Weights of a small transformer language model.
Size: 9 layers, width 96, 3 heads of 32 (1 for keys and values), vocabulary 562, 1.39M parameters.
Training: 88M tokens, 5562 steps.
Each number is 50 + 12 x the weight over the matrix's rms, rounded and kept within 0 to 99. Layers, rows and columns count from 0.

# down: layer 6 MLP down (transposed), 384x96, rms 0.042, rows 262-328, columns 0-31
# gate: layer 6 MLP gate, 384x96, rms 0.172, rows 263-329, columns 0-31
# up: layer 6 MLP up, 384x96, rms 0.182, rows 263-328, columns 0-31
down262:64 47 53 54 61 59 44 26 54 51 44 67 28 52 61 43 55 36 43 52 48 61 75 54 43 55 58 60 49 65 42 41
gate263:57 41 58 44 52 49 21 53 19 50 32 57 41 45 41 41 57 36 56 58 41 38 57 56 51 54 61 47 51 37 58 63
up263:34 52 54 35 30 37 62 69 64 62 46 48 54 51 48 67 44 44 64 32 37 54 58 59 65 64 57 33 55 47 62 32
down263:38 35 49 54 46 45 67 51 40 46 31 59 41 53 62 54 63 61 47 65 41 43 42 45 41 59 35 48 65 46 60 53
gate264:36 50 44 41 59 32 46 46 62 42 69 62 60 50 62 51 45 33 55 46 50 53 44 59 64 54 25 47 59 39 50 59
up264:56 64 50 53 57 47 37 56 46 55 58 55 48 32 62 56 69 53 36 52 57 48 37 50 34 51 54 51 56 50 64 56
down264:50 49 39 60 45 47 31 84 43 28 62 52 54 32 26 53 59 43 58 79 42 42 53 49 51 54 61 36 56 49 63 50
gate265:57 51 63 56 50 40 63 55 52 53 46 58 50 40 56 45 48 17 45 40 60 41 57 56 66 44 45 70 43 27 72 31
up265:39 42 73 58 40 53 60 42 46 41 63 30 42 72 68 42 62 52 46 53 69 57 50 65 42 58 62 59 53 49 39 45
down265:33 61 37 50 46 61 55 65 41 42 45 38 73 58 26 48 33 49 47 42 64 26 55 48 58 49 46 43 61 45 42 67
gate266:27 58 20 50 64 46 60 58 51 57 61 36 52 36 46 48 41 29 61 57 61 61 47 44 42 74 41 77 65 40 64 48
up266:43 72 43 31 52 44 42 57 40 43 47 47 47 38 50 40 48 49 44 24 56 67 40 53 51 54 69 52 48 58 50 37
down266:50 31 59 52 60 44 56 36 54 53 40 62 50 51 62 64 55 54 50 53 55 18 19 46 56 44 57 50 60 80 56 59
gate267:62 07 48 41 59 55 44 47 59 34 61 34 55 50 43 54 34 39 50 53 66 57 53 52 50 39 48 59 53 58 52 48
up267:48 43 65 45 46 55 50 52 55 45 55 47 57 38 48 53 38 63 43 66 50 55 47 50 33 44 56 81 53 64 42 35
down267:33 48 48 45 59 61 50 53 50 47 41 42 53 62 52 41 44 50 36 54 53 12 42 50 10 43 64 30 48 39 58 56
gate268:46 43 38 33 59 65 54 61 49 49 69 62 46 34 54 55 25 35 34 59 77 38 54 62 53 78 55 66 51 56 47 40
up268:37 38 43 32 49 54 44 50 36 35 54 52 48 52 65 51 46 67 22 59 39 56 39 36 66 84 48 43 63 58 44 49
down268:56 45 37 43 33 49 75 56 58 44 51 52 48 51 59 52 30 46 31 54 60 38 51 66 56 47 59 59 31 47 39 42
gate269:47 59 60 54 52 55 31 21 45 34 40 64 48 43 45 66 56 60 54 38 51 53 29 55 36 52 30 27 25 35 20 70
up269:62 38 56 47 52 54 32 38 59 44 34 60 47 57 29 40 42 54 42 25 36 76 50 58 42 60 42 64 59 43 52 47
down269:52 35 45 32 82 42 51 59 62 39 35 43 43 54 42 52 52 59 54 40 48 71 64 52 41 66 79 33 53 64 42 68
gate270:41 36 46 51 75 52 49 66 35 39 51 52 31 35 33 60 50 52 63 60 40 35 29 67 49 48 49 49 53 48 74 67
up270:42 36 49 51 35 68 56 41 00 62 58 46 51 53 45 38 53 38 38 69 62 38 48 45 70 53 68 63 28 58 55 41
down270:46 59 50 60 60 48 51 55 46 61 32 40 57 51 51 55 65 50 76 52 58 45 51 59 40 51 63 50 38 48 39 69
gate271:40 50 45 57 47 60 35 35 35 62 51 59 41 64 55 54 61 38 48 56 43 67 41 62 46 42 53 69 47 24 32 52
up271:47 40 44 46 46 72 29 44 66 30 52 44 73 66 69 48 54 27 64 51 42 61 55 63 36 47 32 60 46 42 48 54
down271:58 67 58 46 36 33 41 47 64 53 41 54 50 34 48 43 52 70 46 57 49 70 55 34 48 50 50 41 59 63 22 43
gate272:64 44 52 64 39 53 27 56 45 57 60 59 61 53 61 53 51 46 43 50 65 54 56 62 43 61 48 46 29 15 41 70
up272:68 44 43 44 42 34 57 56 42 59 51 41 46 31 74 70 41 49 35 63 72 45 43 59 64 67 55 45 61 60 56 43
down272:45 67 42 48 66 55 27 62 74 32 55 52 47 74 47 40 34 53 48 60 34 36 42 67 42 54 53 65 43 39 61 58
gate273:48 38 38 62 32 37 53 42 71 65 49 47 60 43 56 59 40 55 24 56 55 48 68 62 33 45 70 65 47 42 77 37
up273:55 46 60 34 53 68 56 48 34 38 50 46 47 62 54 45 49 30 37 36 46 43 56 66 35 53 61 41 48 43 56 51
down273:53 49 54 66 41 31 48 53 66 45 36 74 39 45 68 48 37 48 23 32 67 57 68 28 42 75 57 45 49 51 32 42
gate274:58 50 23 48 43 13 59 56 62 33 37 34 58 49 45 22 55 51 52 54 51 58 58 50 42 60 38 30 47 41 47 37
up274:61 60 50 49 66 54 22 50 46 35 59 37 41 45 50 66 51 69 26 41 36 38 41 44 33 47 64 33 41 47 35 55
down274:55 58 64 50 54 81 56 43 50 64 56 58 77 48 49 41 39 45 52 36 49 52 45 52 52 46 52 47 51 67 46 43
gate275:57 48 62 52 80 91 46 43 62 56 27 54 48 76 47 58 73 41 46 45 59 56 48 39 44 44 54 58 70 42 63 62
up275:58 37 32 66 46 49 37 35 83 74 36 43 44 38 55 63 37 57 55 66 56 24 47 52 62 49 66 50 54 59 55 67
down275:52 77 62 44 72 71 57 43 55 70 45 55 32 33 71 45 38 44 59 42 35 50 77 63 63 29 93 68 36 52 55 57
gate276:45 35 66 66 52 55 64 38 39 47 52 53 42 49 42 60 64 30 47 30 56 56 39 48 66 60 42 54 51 39 42 46
up276:49 56 62 46 56 42 52 64 60 47 27 84 45 61 40 73 49 50 58 31 41 67 52 37 55 72 28 42 52 58 29 58
down276:46 45 72 46 37 51 82 49 73 74 53 39 64 58 84 41 59 41 33 56 40 47 70 49 48 52 55 34 57 52 54 48
gate277:49 54 51 38 43 49 67 77 34 49 54 59 39 33 57 55 58 42 56 58 64 49 61 43 49 56 63 54 26 45 51 24
up277:58 48 58 76 53 37 42 54 53 62 55 70 46 46 59 47 34 41 36 32 67 47 37 42 71 56 50 35 38 63 45 62
down277:48 42 50 56 59 65 72 33 35 47 43 58 58 62 34 50 49 25 33 39 47 50 75 53 44 57 55 27 60 32 41 38
gate278:58 49 59 65 53 46 58 67 56 45 38 73 40 49 54 48 27 38 47 50 62 60 43 47 71 64 45 40 64 27 56 41
up278:53 48 44 37 62 61 44 81 53 44 49 49 50 37 37 41 60 63 44 58 69 48 53 48 22 32 36 49 56 38 35 52
down278:72 36 46 65 55 64 53 25 66 48 38 29 44 62 52 60 35 58 52 28 58 54 45 58 42 54 51 61 60 71 64 69
gate279:28 54 32 50 22 53 54 58 57 38 48 49 57 46 67 68 47 52 51 32 55 53 57 48 46 62 60 41 44 65 38 32
up279:63 37 32 56 58 42 56 58 37 42 37 35 49 41 42 43 53 42 80 48 49 50 31 48 28 39 44 37 60 42 69 47
down279:54 64 64 38 56 66 66 70 32 41 32 46 56 59 57 57 52 39 40 50 36 32 66 50 58 49 54 37 57 37 59 72
gate280:23 54 50 35 50 49 60 45 22 59 56 46 45 40 43 71 56 57 54 53 45 58 42 44 53 32 24 44 25 43 58 67
up280:46 49 48 57 35 44 35 61 43 63 68 68 77 52 45 70 34 68 38 35 36 73 41 51 51 71 59 65 75 68 20 39
down280:65 49 60 48 67 67 41 49 40 67 53 47 52 46 53 62 46 47 56 53 53 47 52 54 46 69 32 41 54 44 63 43
gate281:67 43 44 40 46 32 77 70 38 35 42 48 41 51 52 77 40 46 60 59 54 53 35 44 50 48 57 51 30 57 65 29
up281:46 46 46 50 43 45 47 61 47 81 41 57 62 41 46 51 41 65 64 51 35 61 72 47 62 72 56 30 62 34 69 55
down281:58 56 71 49 74 46 45 31 26 49 55 33 52 47 51 56 54 54 41 45 51 26 48 61 44 28 38 47 59 36 32 53
gate282:43 56 61 47 52 14 51 50 36 57 36 54 52 39 61 64 67 49 50 47 48 37 79 68 41 52 43 32 44 53 73 53
up282:48 32 32 48 75 35 37 46 70 45 54 67 49 33 23 50 47 42 54 44 31 58 61 40 36 50 56 39 40 67 43 43
down282:73 27 50 77 52 11 31 32 44 63 51 72 63 38 38 49 61 34 33 52 40 39 25 44 44 52 48 50 32 26 51 57
gate283:39 47 68 36 47 63 31 50 59 66 58 45 58 61 55 57 48 42 51 36 62 35 50 64 47 40 42 59 37 38 61 67
up283:36 36 51 45 43 41 61 47 43 50 56 56 34 39 54 41 78 32 55 48 42 54 39 48 45 50 53 37 56 79 40 44
down283:28 38 63 36 70 63 48 48 23 53 47 34 57 61 50 39 50 68 44 44 48 57 43 48 52 49 42 45 74 39 63 44
gate284:25 59 51 36 44 57 48 43 41 56 93 43 57 54 36 59 49 71 45 59 52 41 22 65 42 36 44 45 54 46 41 48
up284:74 63 45 65 73 25 43 38 74 68 62 43 50 70 65 63 59 46 49 40 52 58 39 50 43 34 46 46 15 40 36 46
down284:72 39 78 56 26 42 44 61 48 65 85 35 58 50 54 40 49 36 32 36 53 40 48 58 38 57 55 41 40 55 58 57
gate285:50 58 42 53 30 74 41 47 36 62 54 58 73 50 37 58 62 44 34 39 49 49 44 24 51 75 52 54 44 59 46 40
up285:48 53 42 39 61 52 70 41 78 49 43 51 43 50 41 40 34 54 52 43 64 39 50 54 62 56 54 50 54 58 36 38
down285:53 39 43 61 34 39 41 42 37 36 60 62 72 57 40 59 53 65 33 71 45 41 58 49 65 64 56 57 45 40 46 31
gate286:47 22 57 62 43 52 36 74 56 61 68 45 49 33 37 57 66 47 60 32 56 40 38 67 37 63 46 69 49 67 32 60
up286:46 69 40 56 63 46 56 46 46 44 32 53 53 39 55 41 63 63 41 41 71 55 58 54 53 60 32 46 39 56 60 71
down286:54 56 58 50 31 65 47 45 52 59 61 50 54 55 51 49 54 78 44 67 46 55 50 50 47 45 36 50 16 44 63 58
gate287:71 35 33 61 61 33 52 19 36 68 52 41 60 45 58 31 57 39 41 60 54 64 67 67 52 43 35 44 41 42 65 42
up287:57 36 54 68 48 73 66 62 77 33 36 61 52 67 66 53 66 57 50 40 48 41 38 60 43 63 46 61 47 40 49 24
down287:48 53 45 51 90 45 58 68 47 63 52 56 60 28 58 52 34 56 73 28 57 53 67 43 58 53 19 53 50 52 63 56
gate288:61 59 39 54 55 72 76 44 58 65 62 73 53 66 49 68 50 61 28 45 79 63 49 35 66 49 32 72 41 52 49 45
up288:52 70 46 68 53 70 36 69 58 57 30 43 52 63 49 36 52 44 52 41 60 26 28 55 42 62 44 39 63 26 39 43
down288:69 32 61 31 42 52 43 53 46 39 65 64 55 54 31 26 32 66 65 51 45 38 77 53 46 55 33 39 49 54 53 63
gate289:43 29 35 54 47 61 49 53 45 54 72 60 49 43 51 48 62 37 36 57 45 47 50 73 41 36 59 48 52 42 35 59
up289:63 50 32 54 33 46 46 47 50 55 49 54 63 49 66 47 49 53 40 51 62 70 44 64 29 39 39 52 44 82 71 45
down289:50 70 25 53 67 35 27 47 44 25 64 46 38 48 51 42 60 72 45 29 79 67 50 62 47 47 33 54 61 57 50 34
gate290:44 64 29 67 66 49 38 27 48 46 45 52 37 54 39 50 54 47 40 28 49 47 68 36 50 57 57 15 54 73 49 54
up290:54 58 40 43 59 31 61 46 31 56 45 42 47 71 43 47 43 34 55 52 42 36 56 56 37 60 62 41 76 41 43 54
down290:30 49 58 64 38 67 60 65 59 60 55 48 43 45 52 60 57 46 53 40 56 65 48 48 19 60 54 58 49 47 55 38
gate291:47 45 49 42 51 59 41 56 34 51 45 49 27 58 52 48 23 37 48 55 47 71 57 49 64 25 51 58 67 44 72 85
up291:55 53 62 62 76 58 59 34 41 41 41 57 23 75 48 44 79 49 35 59 36 39 53 44 48 57 60 33 46 62 75 65
down291:33 36 40 29 58 47 65 55 66 57 60 47 64 55 47 32 62 47 63 41 56 47 56 55 50 64 62 58 34 76 45 49
gate292:60 54 31 55 51 53 37 50 50 44 33 68 57 54 53 53 50 54 33 41 44 74 49 56 60 59 55 34 74 47 44 44
up292:43 58 52 44 45 56 31 21 62 56 39 46 48 44 75 45 55 52 56 58 47 67 45 30 39 74 55 52 72 52 31 37
down292:47 58 42 54 67 63 32 68 44 64 43 49 51 62 48 46 54 43 26 57 34 48 69 48 45 61 34 44 31 42 28 35
gate293:67 31 33 65 40 35 52 33 27 50 44 57 30 69 49 45 52 64 36 55 76 44 34 47 33 56 55 60 29 46 49 47
up293:58 90 44 63 49 53 40 68 62 68 53 18 53 50 44 52 37 55 46 34 44 63 36 47 38 38 63 45 71 49 45 51
down293:45 42 68 48 50 63 61 45 36 50 47 58 39 83 71 43 69 53 46 48 57 63 48 54 65 56 36 74 49 39 38 45
gate294:49 44 49 21 39 33 34 43 57 71 46 52 52 54 47 45 49 56 66 51 42 61 53 54 67 68 66 46 54 53 70 39
up294:34 64 55 38 42 45 59 71 67 39 58 28 53 48 42 57 34 78 40 59 60 50 52 60 47 54 32 57 44 53 69 60
down294:54 48 78 49 56 50 67 75 54 49 39 34 37 61 59 49 49 43 48 56 44 75 58 65 65 39 64 49 60 62 61 46
gate295:51 64 38 59 65 45 45 67 51 65 40 41 51 39 65 35 42 67 38 59 50 40 39 76 00 72 51 65 61 53 44 65
up295:46 42 45 52 21 48 64 59 25 63 49 24 26 55 80 68 55 56 46 30 85 34 49 56 51 38 34 48 42 60 65 35
down295:57 69 73 64 48 46 35 55 49 56 62 70 58 47 50 33 45 53 40 52 57 57 58 31 64 60 48 73 64 47 39 68
gate296:33 55 53 37 46 62 79 60 71 56 56 58 48 37 64 69 33 53 64 47 37 59 53 47 63 67 48 44 54 60 70 59
up296:62 40 35 53 50 69 42 56 22 52 42 24 47 28 39 37 67 34 51 53 53 37 38 56 62 61 40 53 52 46 39 40
down296:52 43 47 52 46 60 42 54 56 53 56 32 54 86 54 62 62 54 59 35 31 68 58 52 38 56 44 56 60 56 53 66
gate297:35 49 51 50 58 56 51 63 48 61 50 60 65 58 30 56 77 45 56 74 34 48 38 37 46 55 58 32 47 36 42 66
up297:48 47 69 34 50 49 49 44 58 48 60 47 64 41 65 27 33 50 40 37 42 53 34 43 41 46 46 52 85 44 58 47
down297:57 82 42 55 51 40 64 54 61 73 33 34 49 37 66 44 40 52 51 46 60 68 42 45 53 61 47 55 39 68 51 44
gate298:66 55 36 54 60 55 47 56 63 57 37 35 47 47 63 49 50 56 48 40 44 47 57 67 49 63 41 66 61 39 53 49
up298:47 47 35 28 45 51 56 64 31 60 28 28 55 36 62 36 44 39 40 41 44 41 41 43 49 26 53 64 54 47 38 50
down298:32 46 55 38 50 59 46 37 43 41 47 56 36 45 33 54 56 56 65 50 44 25 37 38 51 60 51 44 56 45 40 47
gate299:52 47 53 52 54 63 55 40 55 62 52 58 54 66 40 40 67 31 24 70 43 58 58 48 56 62 60 48 65 36 51 48
up299:44 29 56 48 79 67 55 40 43 44 50 41 48 61 52 34 53 52 44 47 54 53 48 49 71 53 61 58 78 46 68 49
down299:41 42 34 69 55 36 31 59 48 71 48 45 28 62 47 53 56 55 48 39 45 47 72 64 73 48 38 58 58 57 59 57
gate300:44 49 42 18 52 42 53 58 52 56 41 42 36 58 49 57 50 66 43 58 55 54 42 57 48 39 38 51 36 55 48 72
up300:48 56 56 49 48 57 59 66 67 62 33 41 43 69 40 57 36 43 56 47 41 46 41 51 40 46 47 61 59 45 46 55
down300:62 47 49 56 50 48 59 62 46 37 51 54 50 63 60 64 66 44 45 79 45 43 40 61 41 54 22 45 36 65 35 54
gate301:42 41 49 39 55 58 24 39 92 60 47 55 56 58 26 51 26 63 45 46 49 58 44 49 44 45 45 40 45 64 55 70
up301:42 42 33 48 50 56 51 54 55 68 60 54 59 40 24 49 51 71 60 33 50 51 55 33 56 37 57 34 40 81 41 50
down301:53 69 57 34 52 51 53 47 41 19 45 42 59 38 48 58 65 43 62 42 30 52 54 51 53 59 55 46 61 62 58 68
gate302:51 52 35 53 54 46 57 57 42 41 70 56 50 54 39 56 52 35 35 51 44 62 55 51 54 51 50 49 64 52 59 55
up302:40 31 34 53 61 34 64 45 52 56 52 51 52 50 46 58 38 41 46 22 45 47 45 49 30 65 62 39 56 56 52 54
down302:55 66 77 43 54 53 46 58 53 48 48 49 48 58 60 58 46 77 60 55 48 45 38 37 60 49 49 65 51 43 57 44
gate303:59 55 47 41 54 34 63 53 30 55 47 42 32 55 60 33 48 53 61 40 50 42 50 58 53 41 58 54 42 60 37 68
up303:62 66 55 57 39 69 46 60 35 53 64 48 70 33 65 44 34 52 42 22 71 39 54 39 34 63 58 49 48 67 41 52
down303:39 57 53 57 61 40 44 48 51 38 53 63 47 37 51 50 54 53 56 68 24 60 59 43 52 43 49 53 43 56 60 57
gate304:41 42 65 60 56 34 56 63 70 62 57 40 39 46 49 55 47 54 54 47 60 61 53 59 37 66 43 55 33 61 48 34
up304:50 31 72 50 52 50 62 52 32 45 54 71 56 49 46 53 45 41 65 55 54 50 28 64 58 29 61 56 56 35 59 40
down304:43 40 21 73 46 30 50 38 42 70 53 37 68 40 53 33 55 30 63 19 50 67 32 55 67 55 40 61 59 42 62 41
gate305:41 53 64 30 27 45 60 52 52 57 34 48 55 49 43 84 40 49 29 62 58 40 42 68 37 47 46 46 63 47 43 40
up305:58 57 54 16 49 38 68 58 49 50 67 11 52 34 51 52 56 50 59 59 41 60 24 59 43 58 46 35 39 46 39 58
down305:49 72 75 36 42 42 50 58 42 33 51 61 50 46 41 63 33 58 47 73 56 67 57 70 34 55 76 51 53 43 71 37
gate306:40 56 57 35 45 38 44 47 47 59 36 47 40 45 60 74 37 54 69 33 67 70 51 48 62 46 41 77 65 68 83 61
up306:39 50 48 33 55 55 34 38 44 53 58 33 47 47 29 44 56 51 38 29 56 51 22 47 58 36 60 61 70 83 27 51
down306:37 71 56 52 31 40 43 36 42 60 54 59 65 64 44 48 49 48 53 60 43 56 48 32 54 63 63 47 55 67 46 35
gate307:64 49 55 34 45 48 69 45 47 47 56 46 47 55 69 47 53 52 48 59 65 33 56 43 26 48 55 51 32 38 54 62
up307:31 60 63 55 43 29 27 66 29 45 50 53 62 45 41 39 58 60 27 54 64 59 42 32 54 32 33 50 48 56 32 65
down307:52 33 40 54 43 54 54 55 61 43 41 31 61 67 67 56 62 44 50 26 49 52 43 47 47 55 64 50 45 52 62 41
gate308:41 45 58 45 58 54 55 60 41 31 35 57 53 28 37 38 33 64 64 49 43 40 57 40 49 44 52 51 65 46 49 42
up308:65 29 64 57 72 37 54 53 65 42 54 55 38 34 33 56 41 69 66 68 45 49 50 51 66 50 35 61 49 28 62 53
down308:41 38 57 47 72 59 46 61 64 41 33 40 57 44 35 59 47 66 46 61 62 47 54 69 50 46 35 51 55 47 78 57
gate309:31 62 50 48 52 60 38 71 31 46 46 47 44 44 58 58 45 57 57 46 56 73 32 41 41 64 39 51 58 46 29 31
up309:31 53 49 27 81 32 59 71 61 59 33 37 38 44 59 59 28 42 67 21 38 46 47 42 43 76 61 32 40 81 54 49
down309:40 65 35 37 45 33 69 53 63 51 63 58 70 25 71 70 39 45 40 29 52 71 58 45 47 58 53 61 69 63 48 41
gate310:40 38 29 47 52 47 42 63 73 42 52 63 78 58 66 31 48 39 63 45 40 86 42 51 63 50 59 72 67 68 32 35
up310:42 55 43 40 27 50 54 58 58 47 52 58 67 66 44 48 75 51 48 77 64 73 37 40 67 31 52 58 52 54 36 34
down310:58 40 55 46 39 58 58 27 43 23 26 57 64 31 66 68 52 57 60 39 49 32 58 58 60 49 60 59 54 36 57 63
gate311:17 64 57 50 35 76 34 63 22 47 56 48 45 38 69 56 66 35 36 60 55 65 38 37 42 58 50 43 45 29 50 70
up311:70 49 54 58 50 37 43 52 44 50 58 64 35 54 54 43 67 65 52 41 15 45 31 47 67 48 20 49 55 50 78 73
down311:30 38 55 44 34 66 57 28 58 50 61 54 56 60 48 60 55 41 69 41 44 37 67 58 43 30 61 38 55 62 29 47
gate312:64 52 35 52 47 64 53 47 60 48 49 43 40 47 58 37 66 43 62 43 69 51 64 62 41 62 69 63 53 37 56 60
up312:58 44 42 55 40 46 44 60 53 53 24 53 52 62 78 42 23 68 60 29 43 45 54 45 66 73 51 49 49 45 57 50
down312:52 53 70 69 46 41 37 46 40 51 58 31 32 47 37 65 61 45 29 48 39 43 57 44 33 51 50 67 67 92 41 40
gate313:64 55 57 48 38 58 63 53 56 41 83 39 52 48 31 53 57 50 63 54 43 35 49 57 59 70 40 49 43 68 38 61
up313:58 46 45 53 64 36 50 64 68 57 64 36 46 48 51 69 47 35 47 53 52 48 49 51 30 65 66 60 55 61 42 47
down313:51 67 62 54 52 65 49 57 45 63 51 37 64 83 36 30 39 59 46 27 62 58 43 58 38 34 53 56 51 42 60 59
gate314:53 34 41 61 43 54 40 41 20 47 33 62 64 37 59 28 48 45 56 52 72 61 56 61 64 38 52 29 55 60 71 59
up314:56 46 46 38 37 58 54 49 44 68 58 42 55 60 57 70 59 66 21 56 42 57 39 44 62 53 62 60 60 48 49 49
down314:55 55 36 58 24 45 39 47 40 37 69 63 47 48 42 65 42 66 53 64 32 37 21 49 47 49 49 47 43 57 71 38
gate315:33 60 32 28 51 50 65 41 56 50 51 34 53 37 45 46 50 29 59 64 48 56 53 61 57 34 47 53 38 49 45 77
up315:56 51 55 47 51 55 52 61 53 28 37 33 43 37 41 51 59 48 64 59 55 56 48 50 57 49 43 64 59 49 61 47
down315:55 51 61 56 50 52 58 51 61 64 42 51 39 70 52 33 47 52 27 33 41 47 50 45 61 49 42 36 52 38 38 53
gate316:50 51 41 55 70 50 44 27 51 43 41 62 31 59 50 51 45 38 47 37 70 56 86 53 51 52 54 43 66 45 58 58
up316:60 63 51 34 32 36 64 31 48 47 50 46 55 51 61 40 67 57 42 49 47 60 41 35 48 61 58 57 30 43 45 52
down316:51 53 42 55 52 48 53 71 41 50 45 40 35 50 42 48 37 75 44 67 45 78 30 35 55 49 38 86 58 66 60 62
gate317:53 52 63 47 73 57 53 46 21 43 46 46 44 55 64 47 63 52 60 26 81 48 43 36 61 30 51 61 48 47 68 67
up317:40 55 53 32 55 70 48 41 43 43 55 64 56 50 57 52 69 44 74 61 35 62 42 58 54 44 55 32 49 42 58 53
down317:62 41 61 54 44 45 50 60 69 43 39 41 60 61 59 47 47 52 15 48 49 53 57 50 48 67 45 62 51 57 57 63
gate318:63 53 57 45 70 59 60 36 45 31 30 51 40 55 35 38 41 35 59 57 46 56 46 57 40 47 36 61 26 43 42 37
up318:45 57 35 56 63 34 53 46 39 62 65 62 47 59 47 47 28 54 24 41 43 52 63 52 46 59 55 42 39 24 44 64
down318:44 31 67 25 52 49 25 52 39 43 49 33 55 59 53 49 55 41 42 20 43 54 61 49 55 44 34 42 63 45 53 63
gate319:66 50 56 33 41 42 48 33 33 31 64 25 51 29 37 39 53 52 53 25 49 31 45 63 45 55 33 52 57 61 53 54
up319:44 32 45 33 47 57 57 48 65 40 54 40 63 64 39 57 68 90 37 60 42 65 58 49 60 67 47 75 37 52 60 49
down319:42 41 42 63 54 36 56 43 64 54 40 42 27 60 58 41 44 52 41 35 65 47 42 64 72 46 61 44 62 48 41 53
gate320:34 40 61 48 46 46 69 47 35 38 60 55 50 50 32 48 47 29 45 58 47 27 67 47 53 50 62 51 71 54 61 51
up320:34 39 52 43 52 64 52 36 75 45 61 27 48 83 55 55 74 63 59 57 72 42 35 51 63 57 49 38 41 29 51 49
down320:42 43 46 60 61 61 46 56 60 30 48 67 60 44 47 62 66 38 38 37 47 58 33 48 77 44 54 67 46 43 60 54
gate321:47 59 47 38 49 58 52 46 51 62 48 50 53 63 46 67 56 45 56 61 52 72 55 61 17 42 45 46 38 39 48 67
up321:66 46 52 60 62 43 59 49 55 50 51 40 33 46 52 70 60 43 42 58 66 52 66 70 44 41 57 53 47 45 47 55
down321:50 58 57 31 52 49 39 39 37 64 55 40 44 60 49 54 55 59 52 55 47 66 66 50 61 19 36 56 63 53 49 57
gate322:46 64 59 40 53 39 46 25 62 26 61 50 25 48 58 55 53 60 59 25 53 43 43 52 52 35 48 59 55 69 42 38
up322:40 70 16 51 37 59 46 70 45 36 72 52 55 56 44 44 54 61 58 61 43 72 26 73 45 71 52 44 50 42 54 33
down322:43 71 63 37 66 50 63 56 71 43 52 47 52 44 38 63 71 35 60 28 44 51 68 43 45 45 58 58 51 44 61 31
gate323:38 26 48 61 49 47 65 56 39 63 57 41 69 64 49 47 44 61 43 36 49 49 49 59 55 47 70 51 63 63 48 50
up323:70 60 49 63 51 74 64 36 56 68 43 50 46 61 37 69 73 53 35 67 70 69 36 36 56 49 27 38 50 52 51 66
down323:60 73 53 48 54 34 47 41 57 46 55 61 49 31 65 41 76 57 28 58 62 32 57 26 39 39 72 68 53 43 74 46
gate324:49 58 50 55 68 33 48 43 64 60 50 47 26 60 38 43 59 46 45 44 44 49 63 52 44 42 50 44 52 75 54 66
up324:26 59 54 49 80 64 49 61 22 46 58 39 57 65 54 39 41 39 51 57 48 39 51 52 50 69 43 25 56 39 37 28
down324:36 37 43 48 44 59 60 63 42 53 34 55 64 59 59 38 67 60 47 37 38 49 81 46 38 61 59 46 47 54 46 57
gate325:67 43 41 47 37 52 44 50 43 45 64 49 36 40 46 48 44 44 44 39 43 42 47 56 45 70 39 48 68 55 56 28
up325:69 41 62 49 48 46 56 54 45 55 34 39 56 42 59 49 38 49 58 38 40 61 45 36 51 50 42 62 52 58 52 45
down325:36 45 47 45 61 40 56 32 47 46 42 45 79 66 52 45 32 63 65 40 64 33 52 38 54 52 50 59 43 62 46 45
gate326:59 35 41 53 44 53 48 61 45 67 31 41 59 50 60 54 69 37 39 53 55 64 51 55 59 45 47 54 36 63 29 57
up326:51 28 62 58 30 44 47 65 65 57 52 27 56 55 54 37 66 58 45 50 57 54 48 68 73 42 42 72 55 39 45 47
down326:54 43 40 42 62 65 31 45 46 56 48 63 44 32 58 40 58 69 50 21 51 25 47 57 44 55 59 59 41 69 19 36
gate327:21 60 70 41 49 53 48 65 56 24 41 58 54 71 32 35 49 45 48 41 55 34 63 38 47 69 30 49 57 52 34 46
up327:40 41 27 71 44 32 43 67 50 68 44 68 59 52 40 60 61 69 51 52 34 77 53 52 69 54 24 49 56 62 54 50
down327:41 56 52 69 51 58 43 43 47 29 65 72 39 48 37 39 51 56 58 41 67 27 58 40 24 58 31 58 41 49 37 48
gate328:78 52 50 54 46 32 58 66 60 31 81 67 27 51 56 64 40 42 24 43 48 52 18 38 65 57 56 62 47 58 59 53
up328:54 53 44 65 58 60 47 50 56 48 30 58 54 40 63 33 35 71 67 58 75 27 48 46 47 42 26 60 58 51 47 50
down328:55 36 39 28 27 64 29 51 36 46 42 58 37 62 54 30 60 51 68 48 55 26 31 46 51 55 65 24 49 63 35 55
gate329:67 73 34 41 44 76 67 56 71 80 69 52 39 44 37 57 40 49 19 52 47 35 44 49 42 81 45 57 29 50 54 41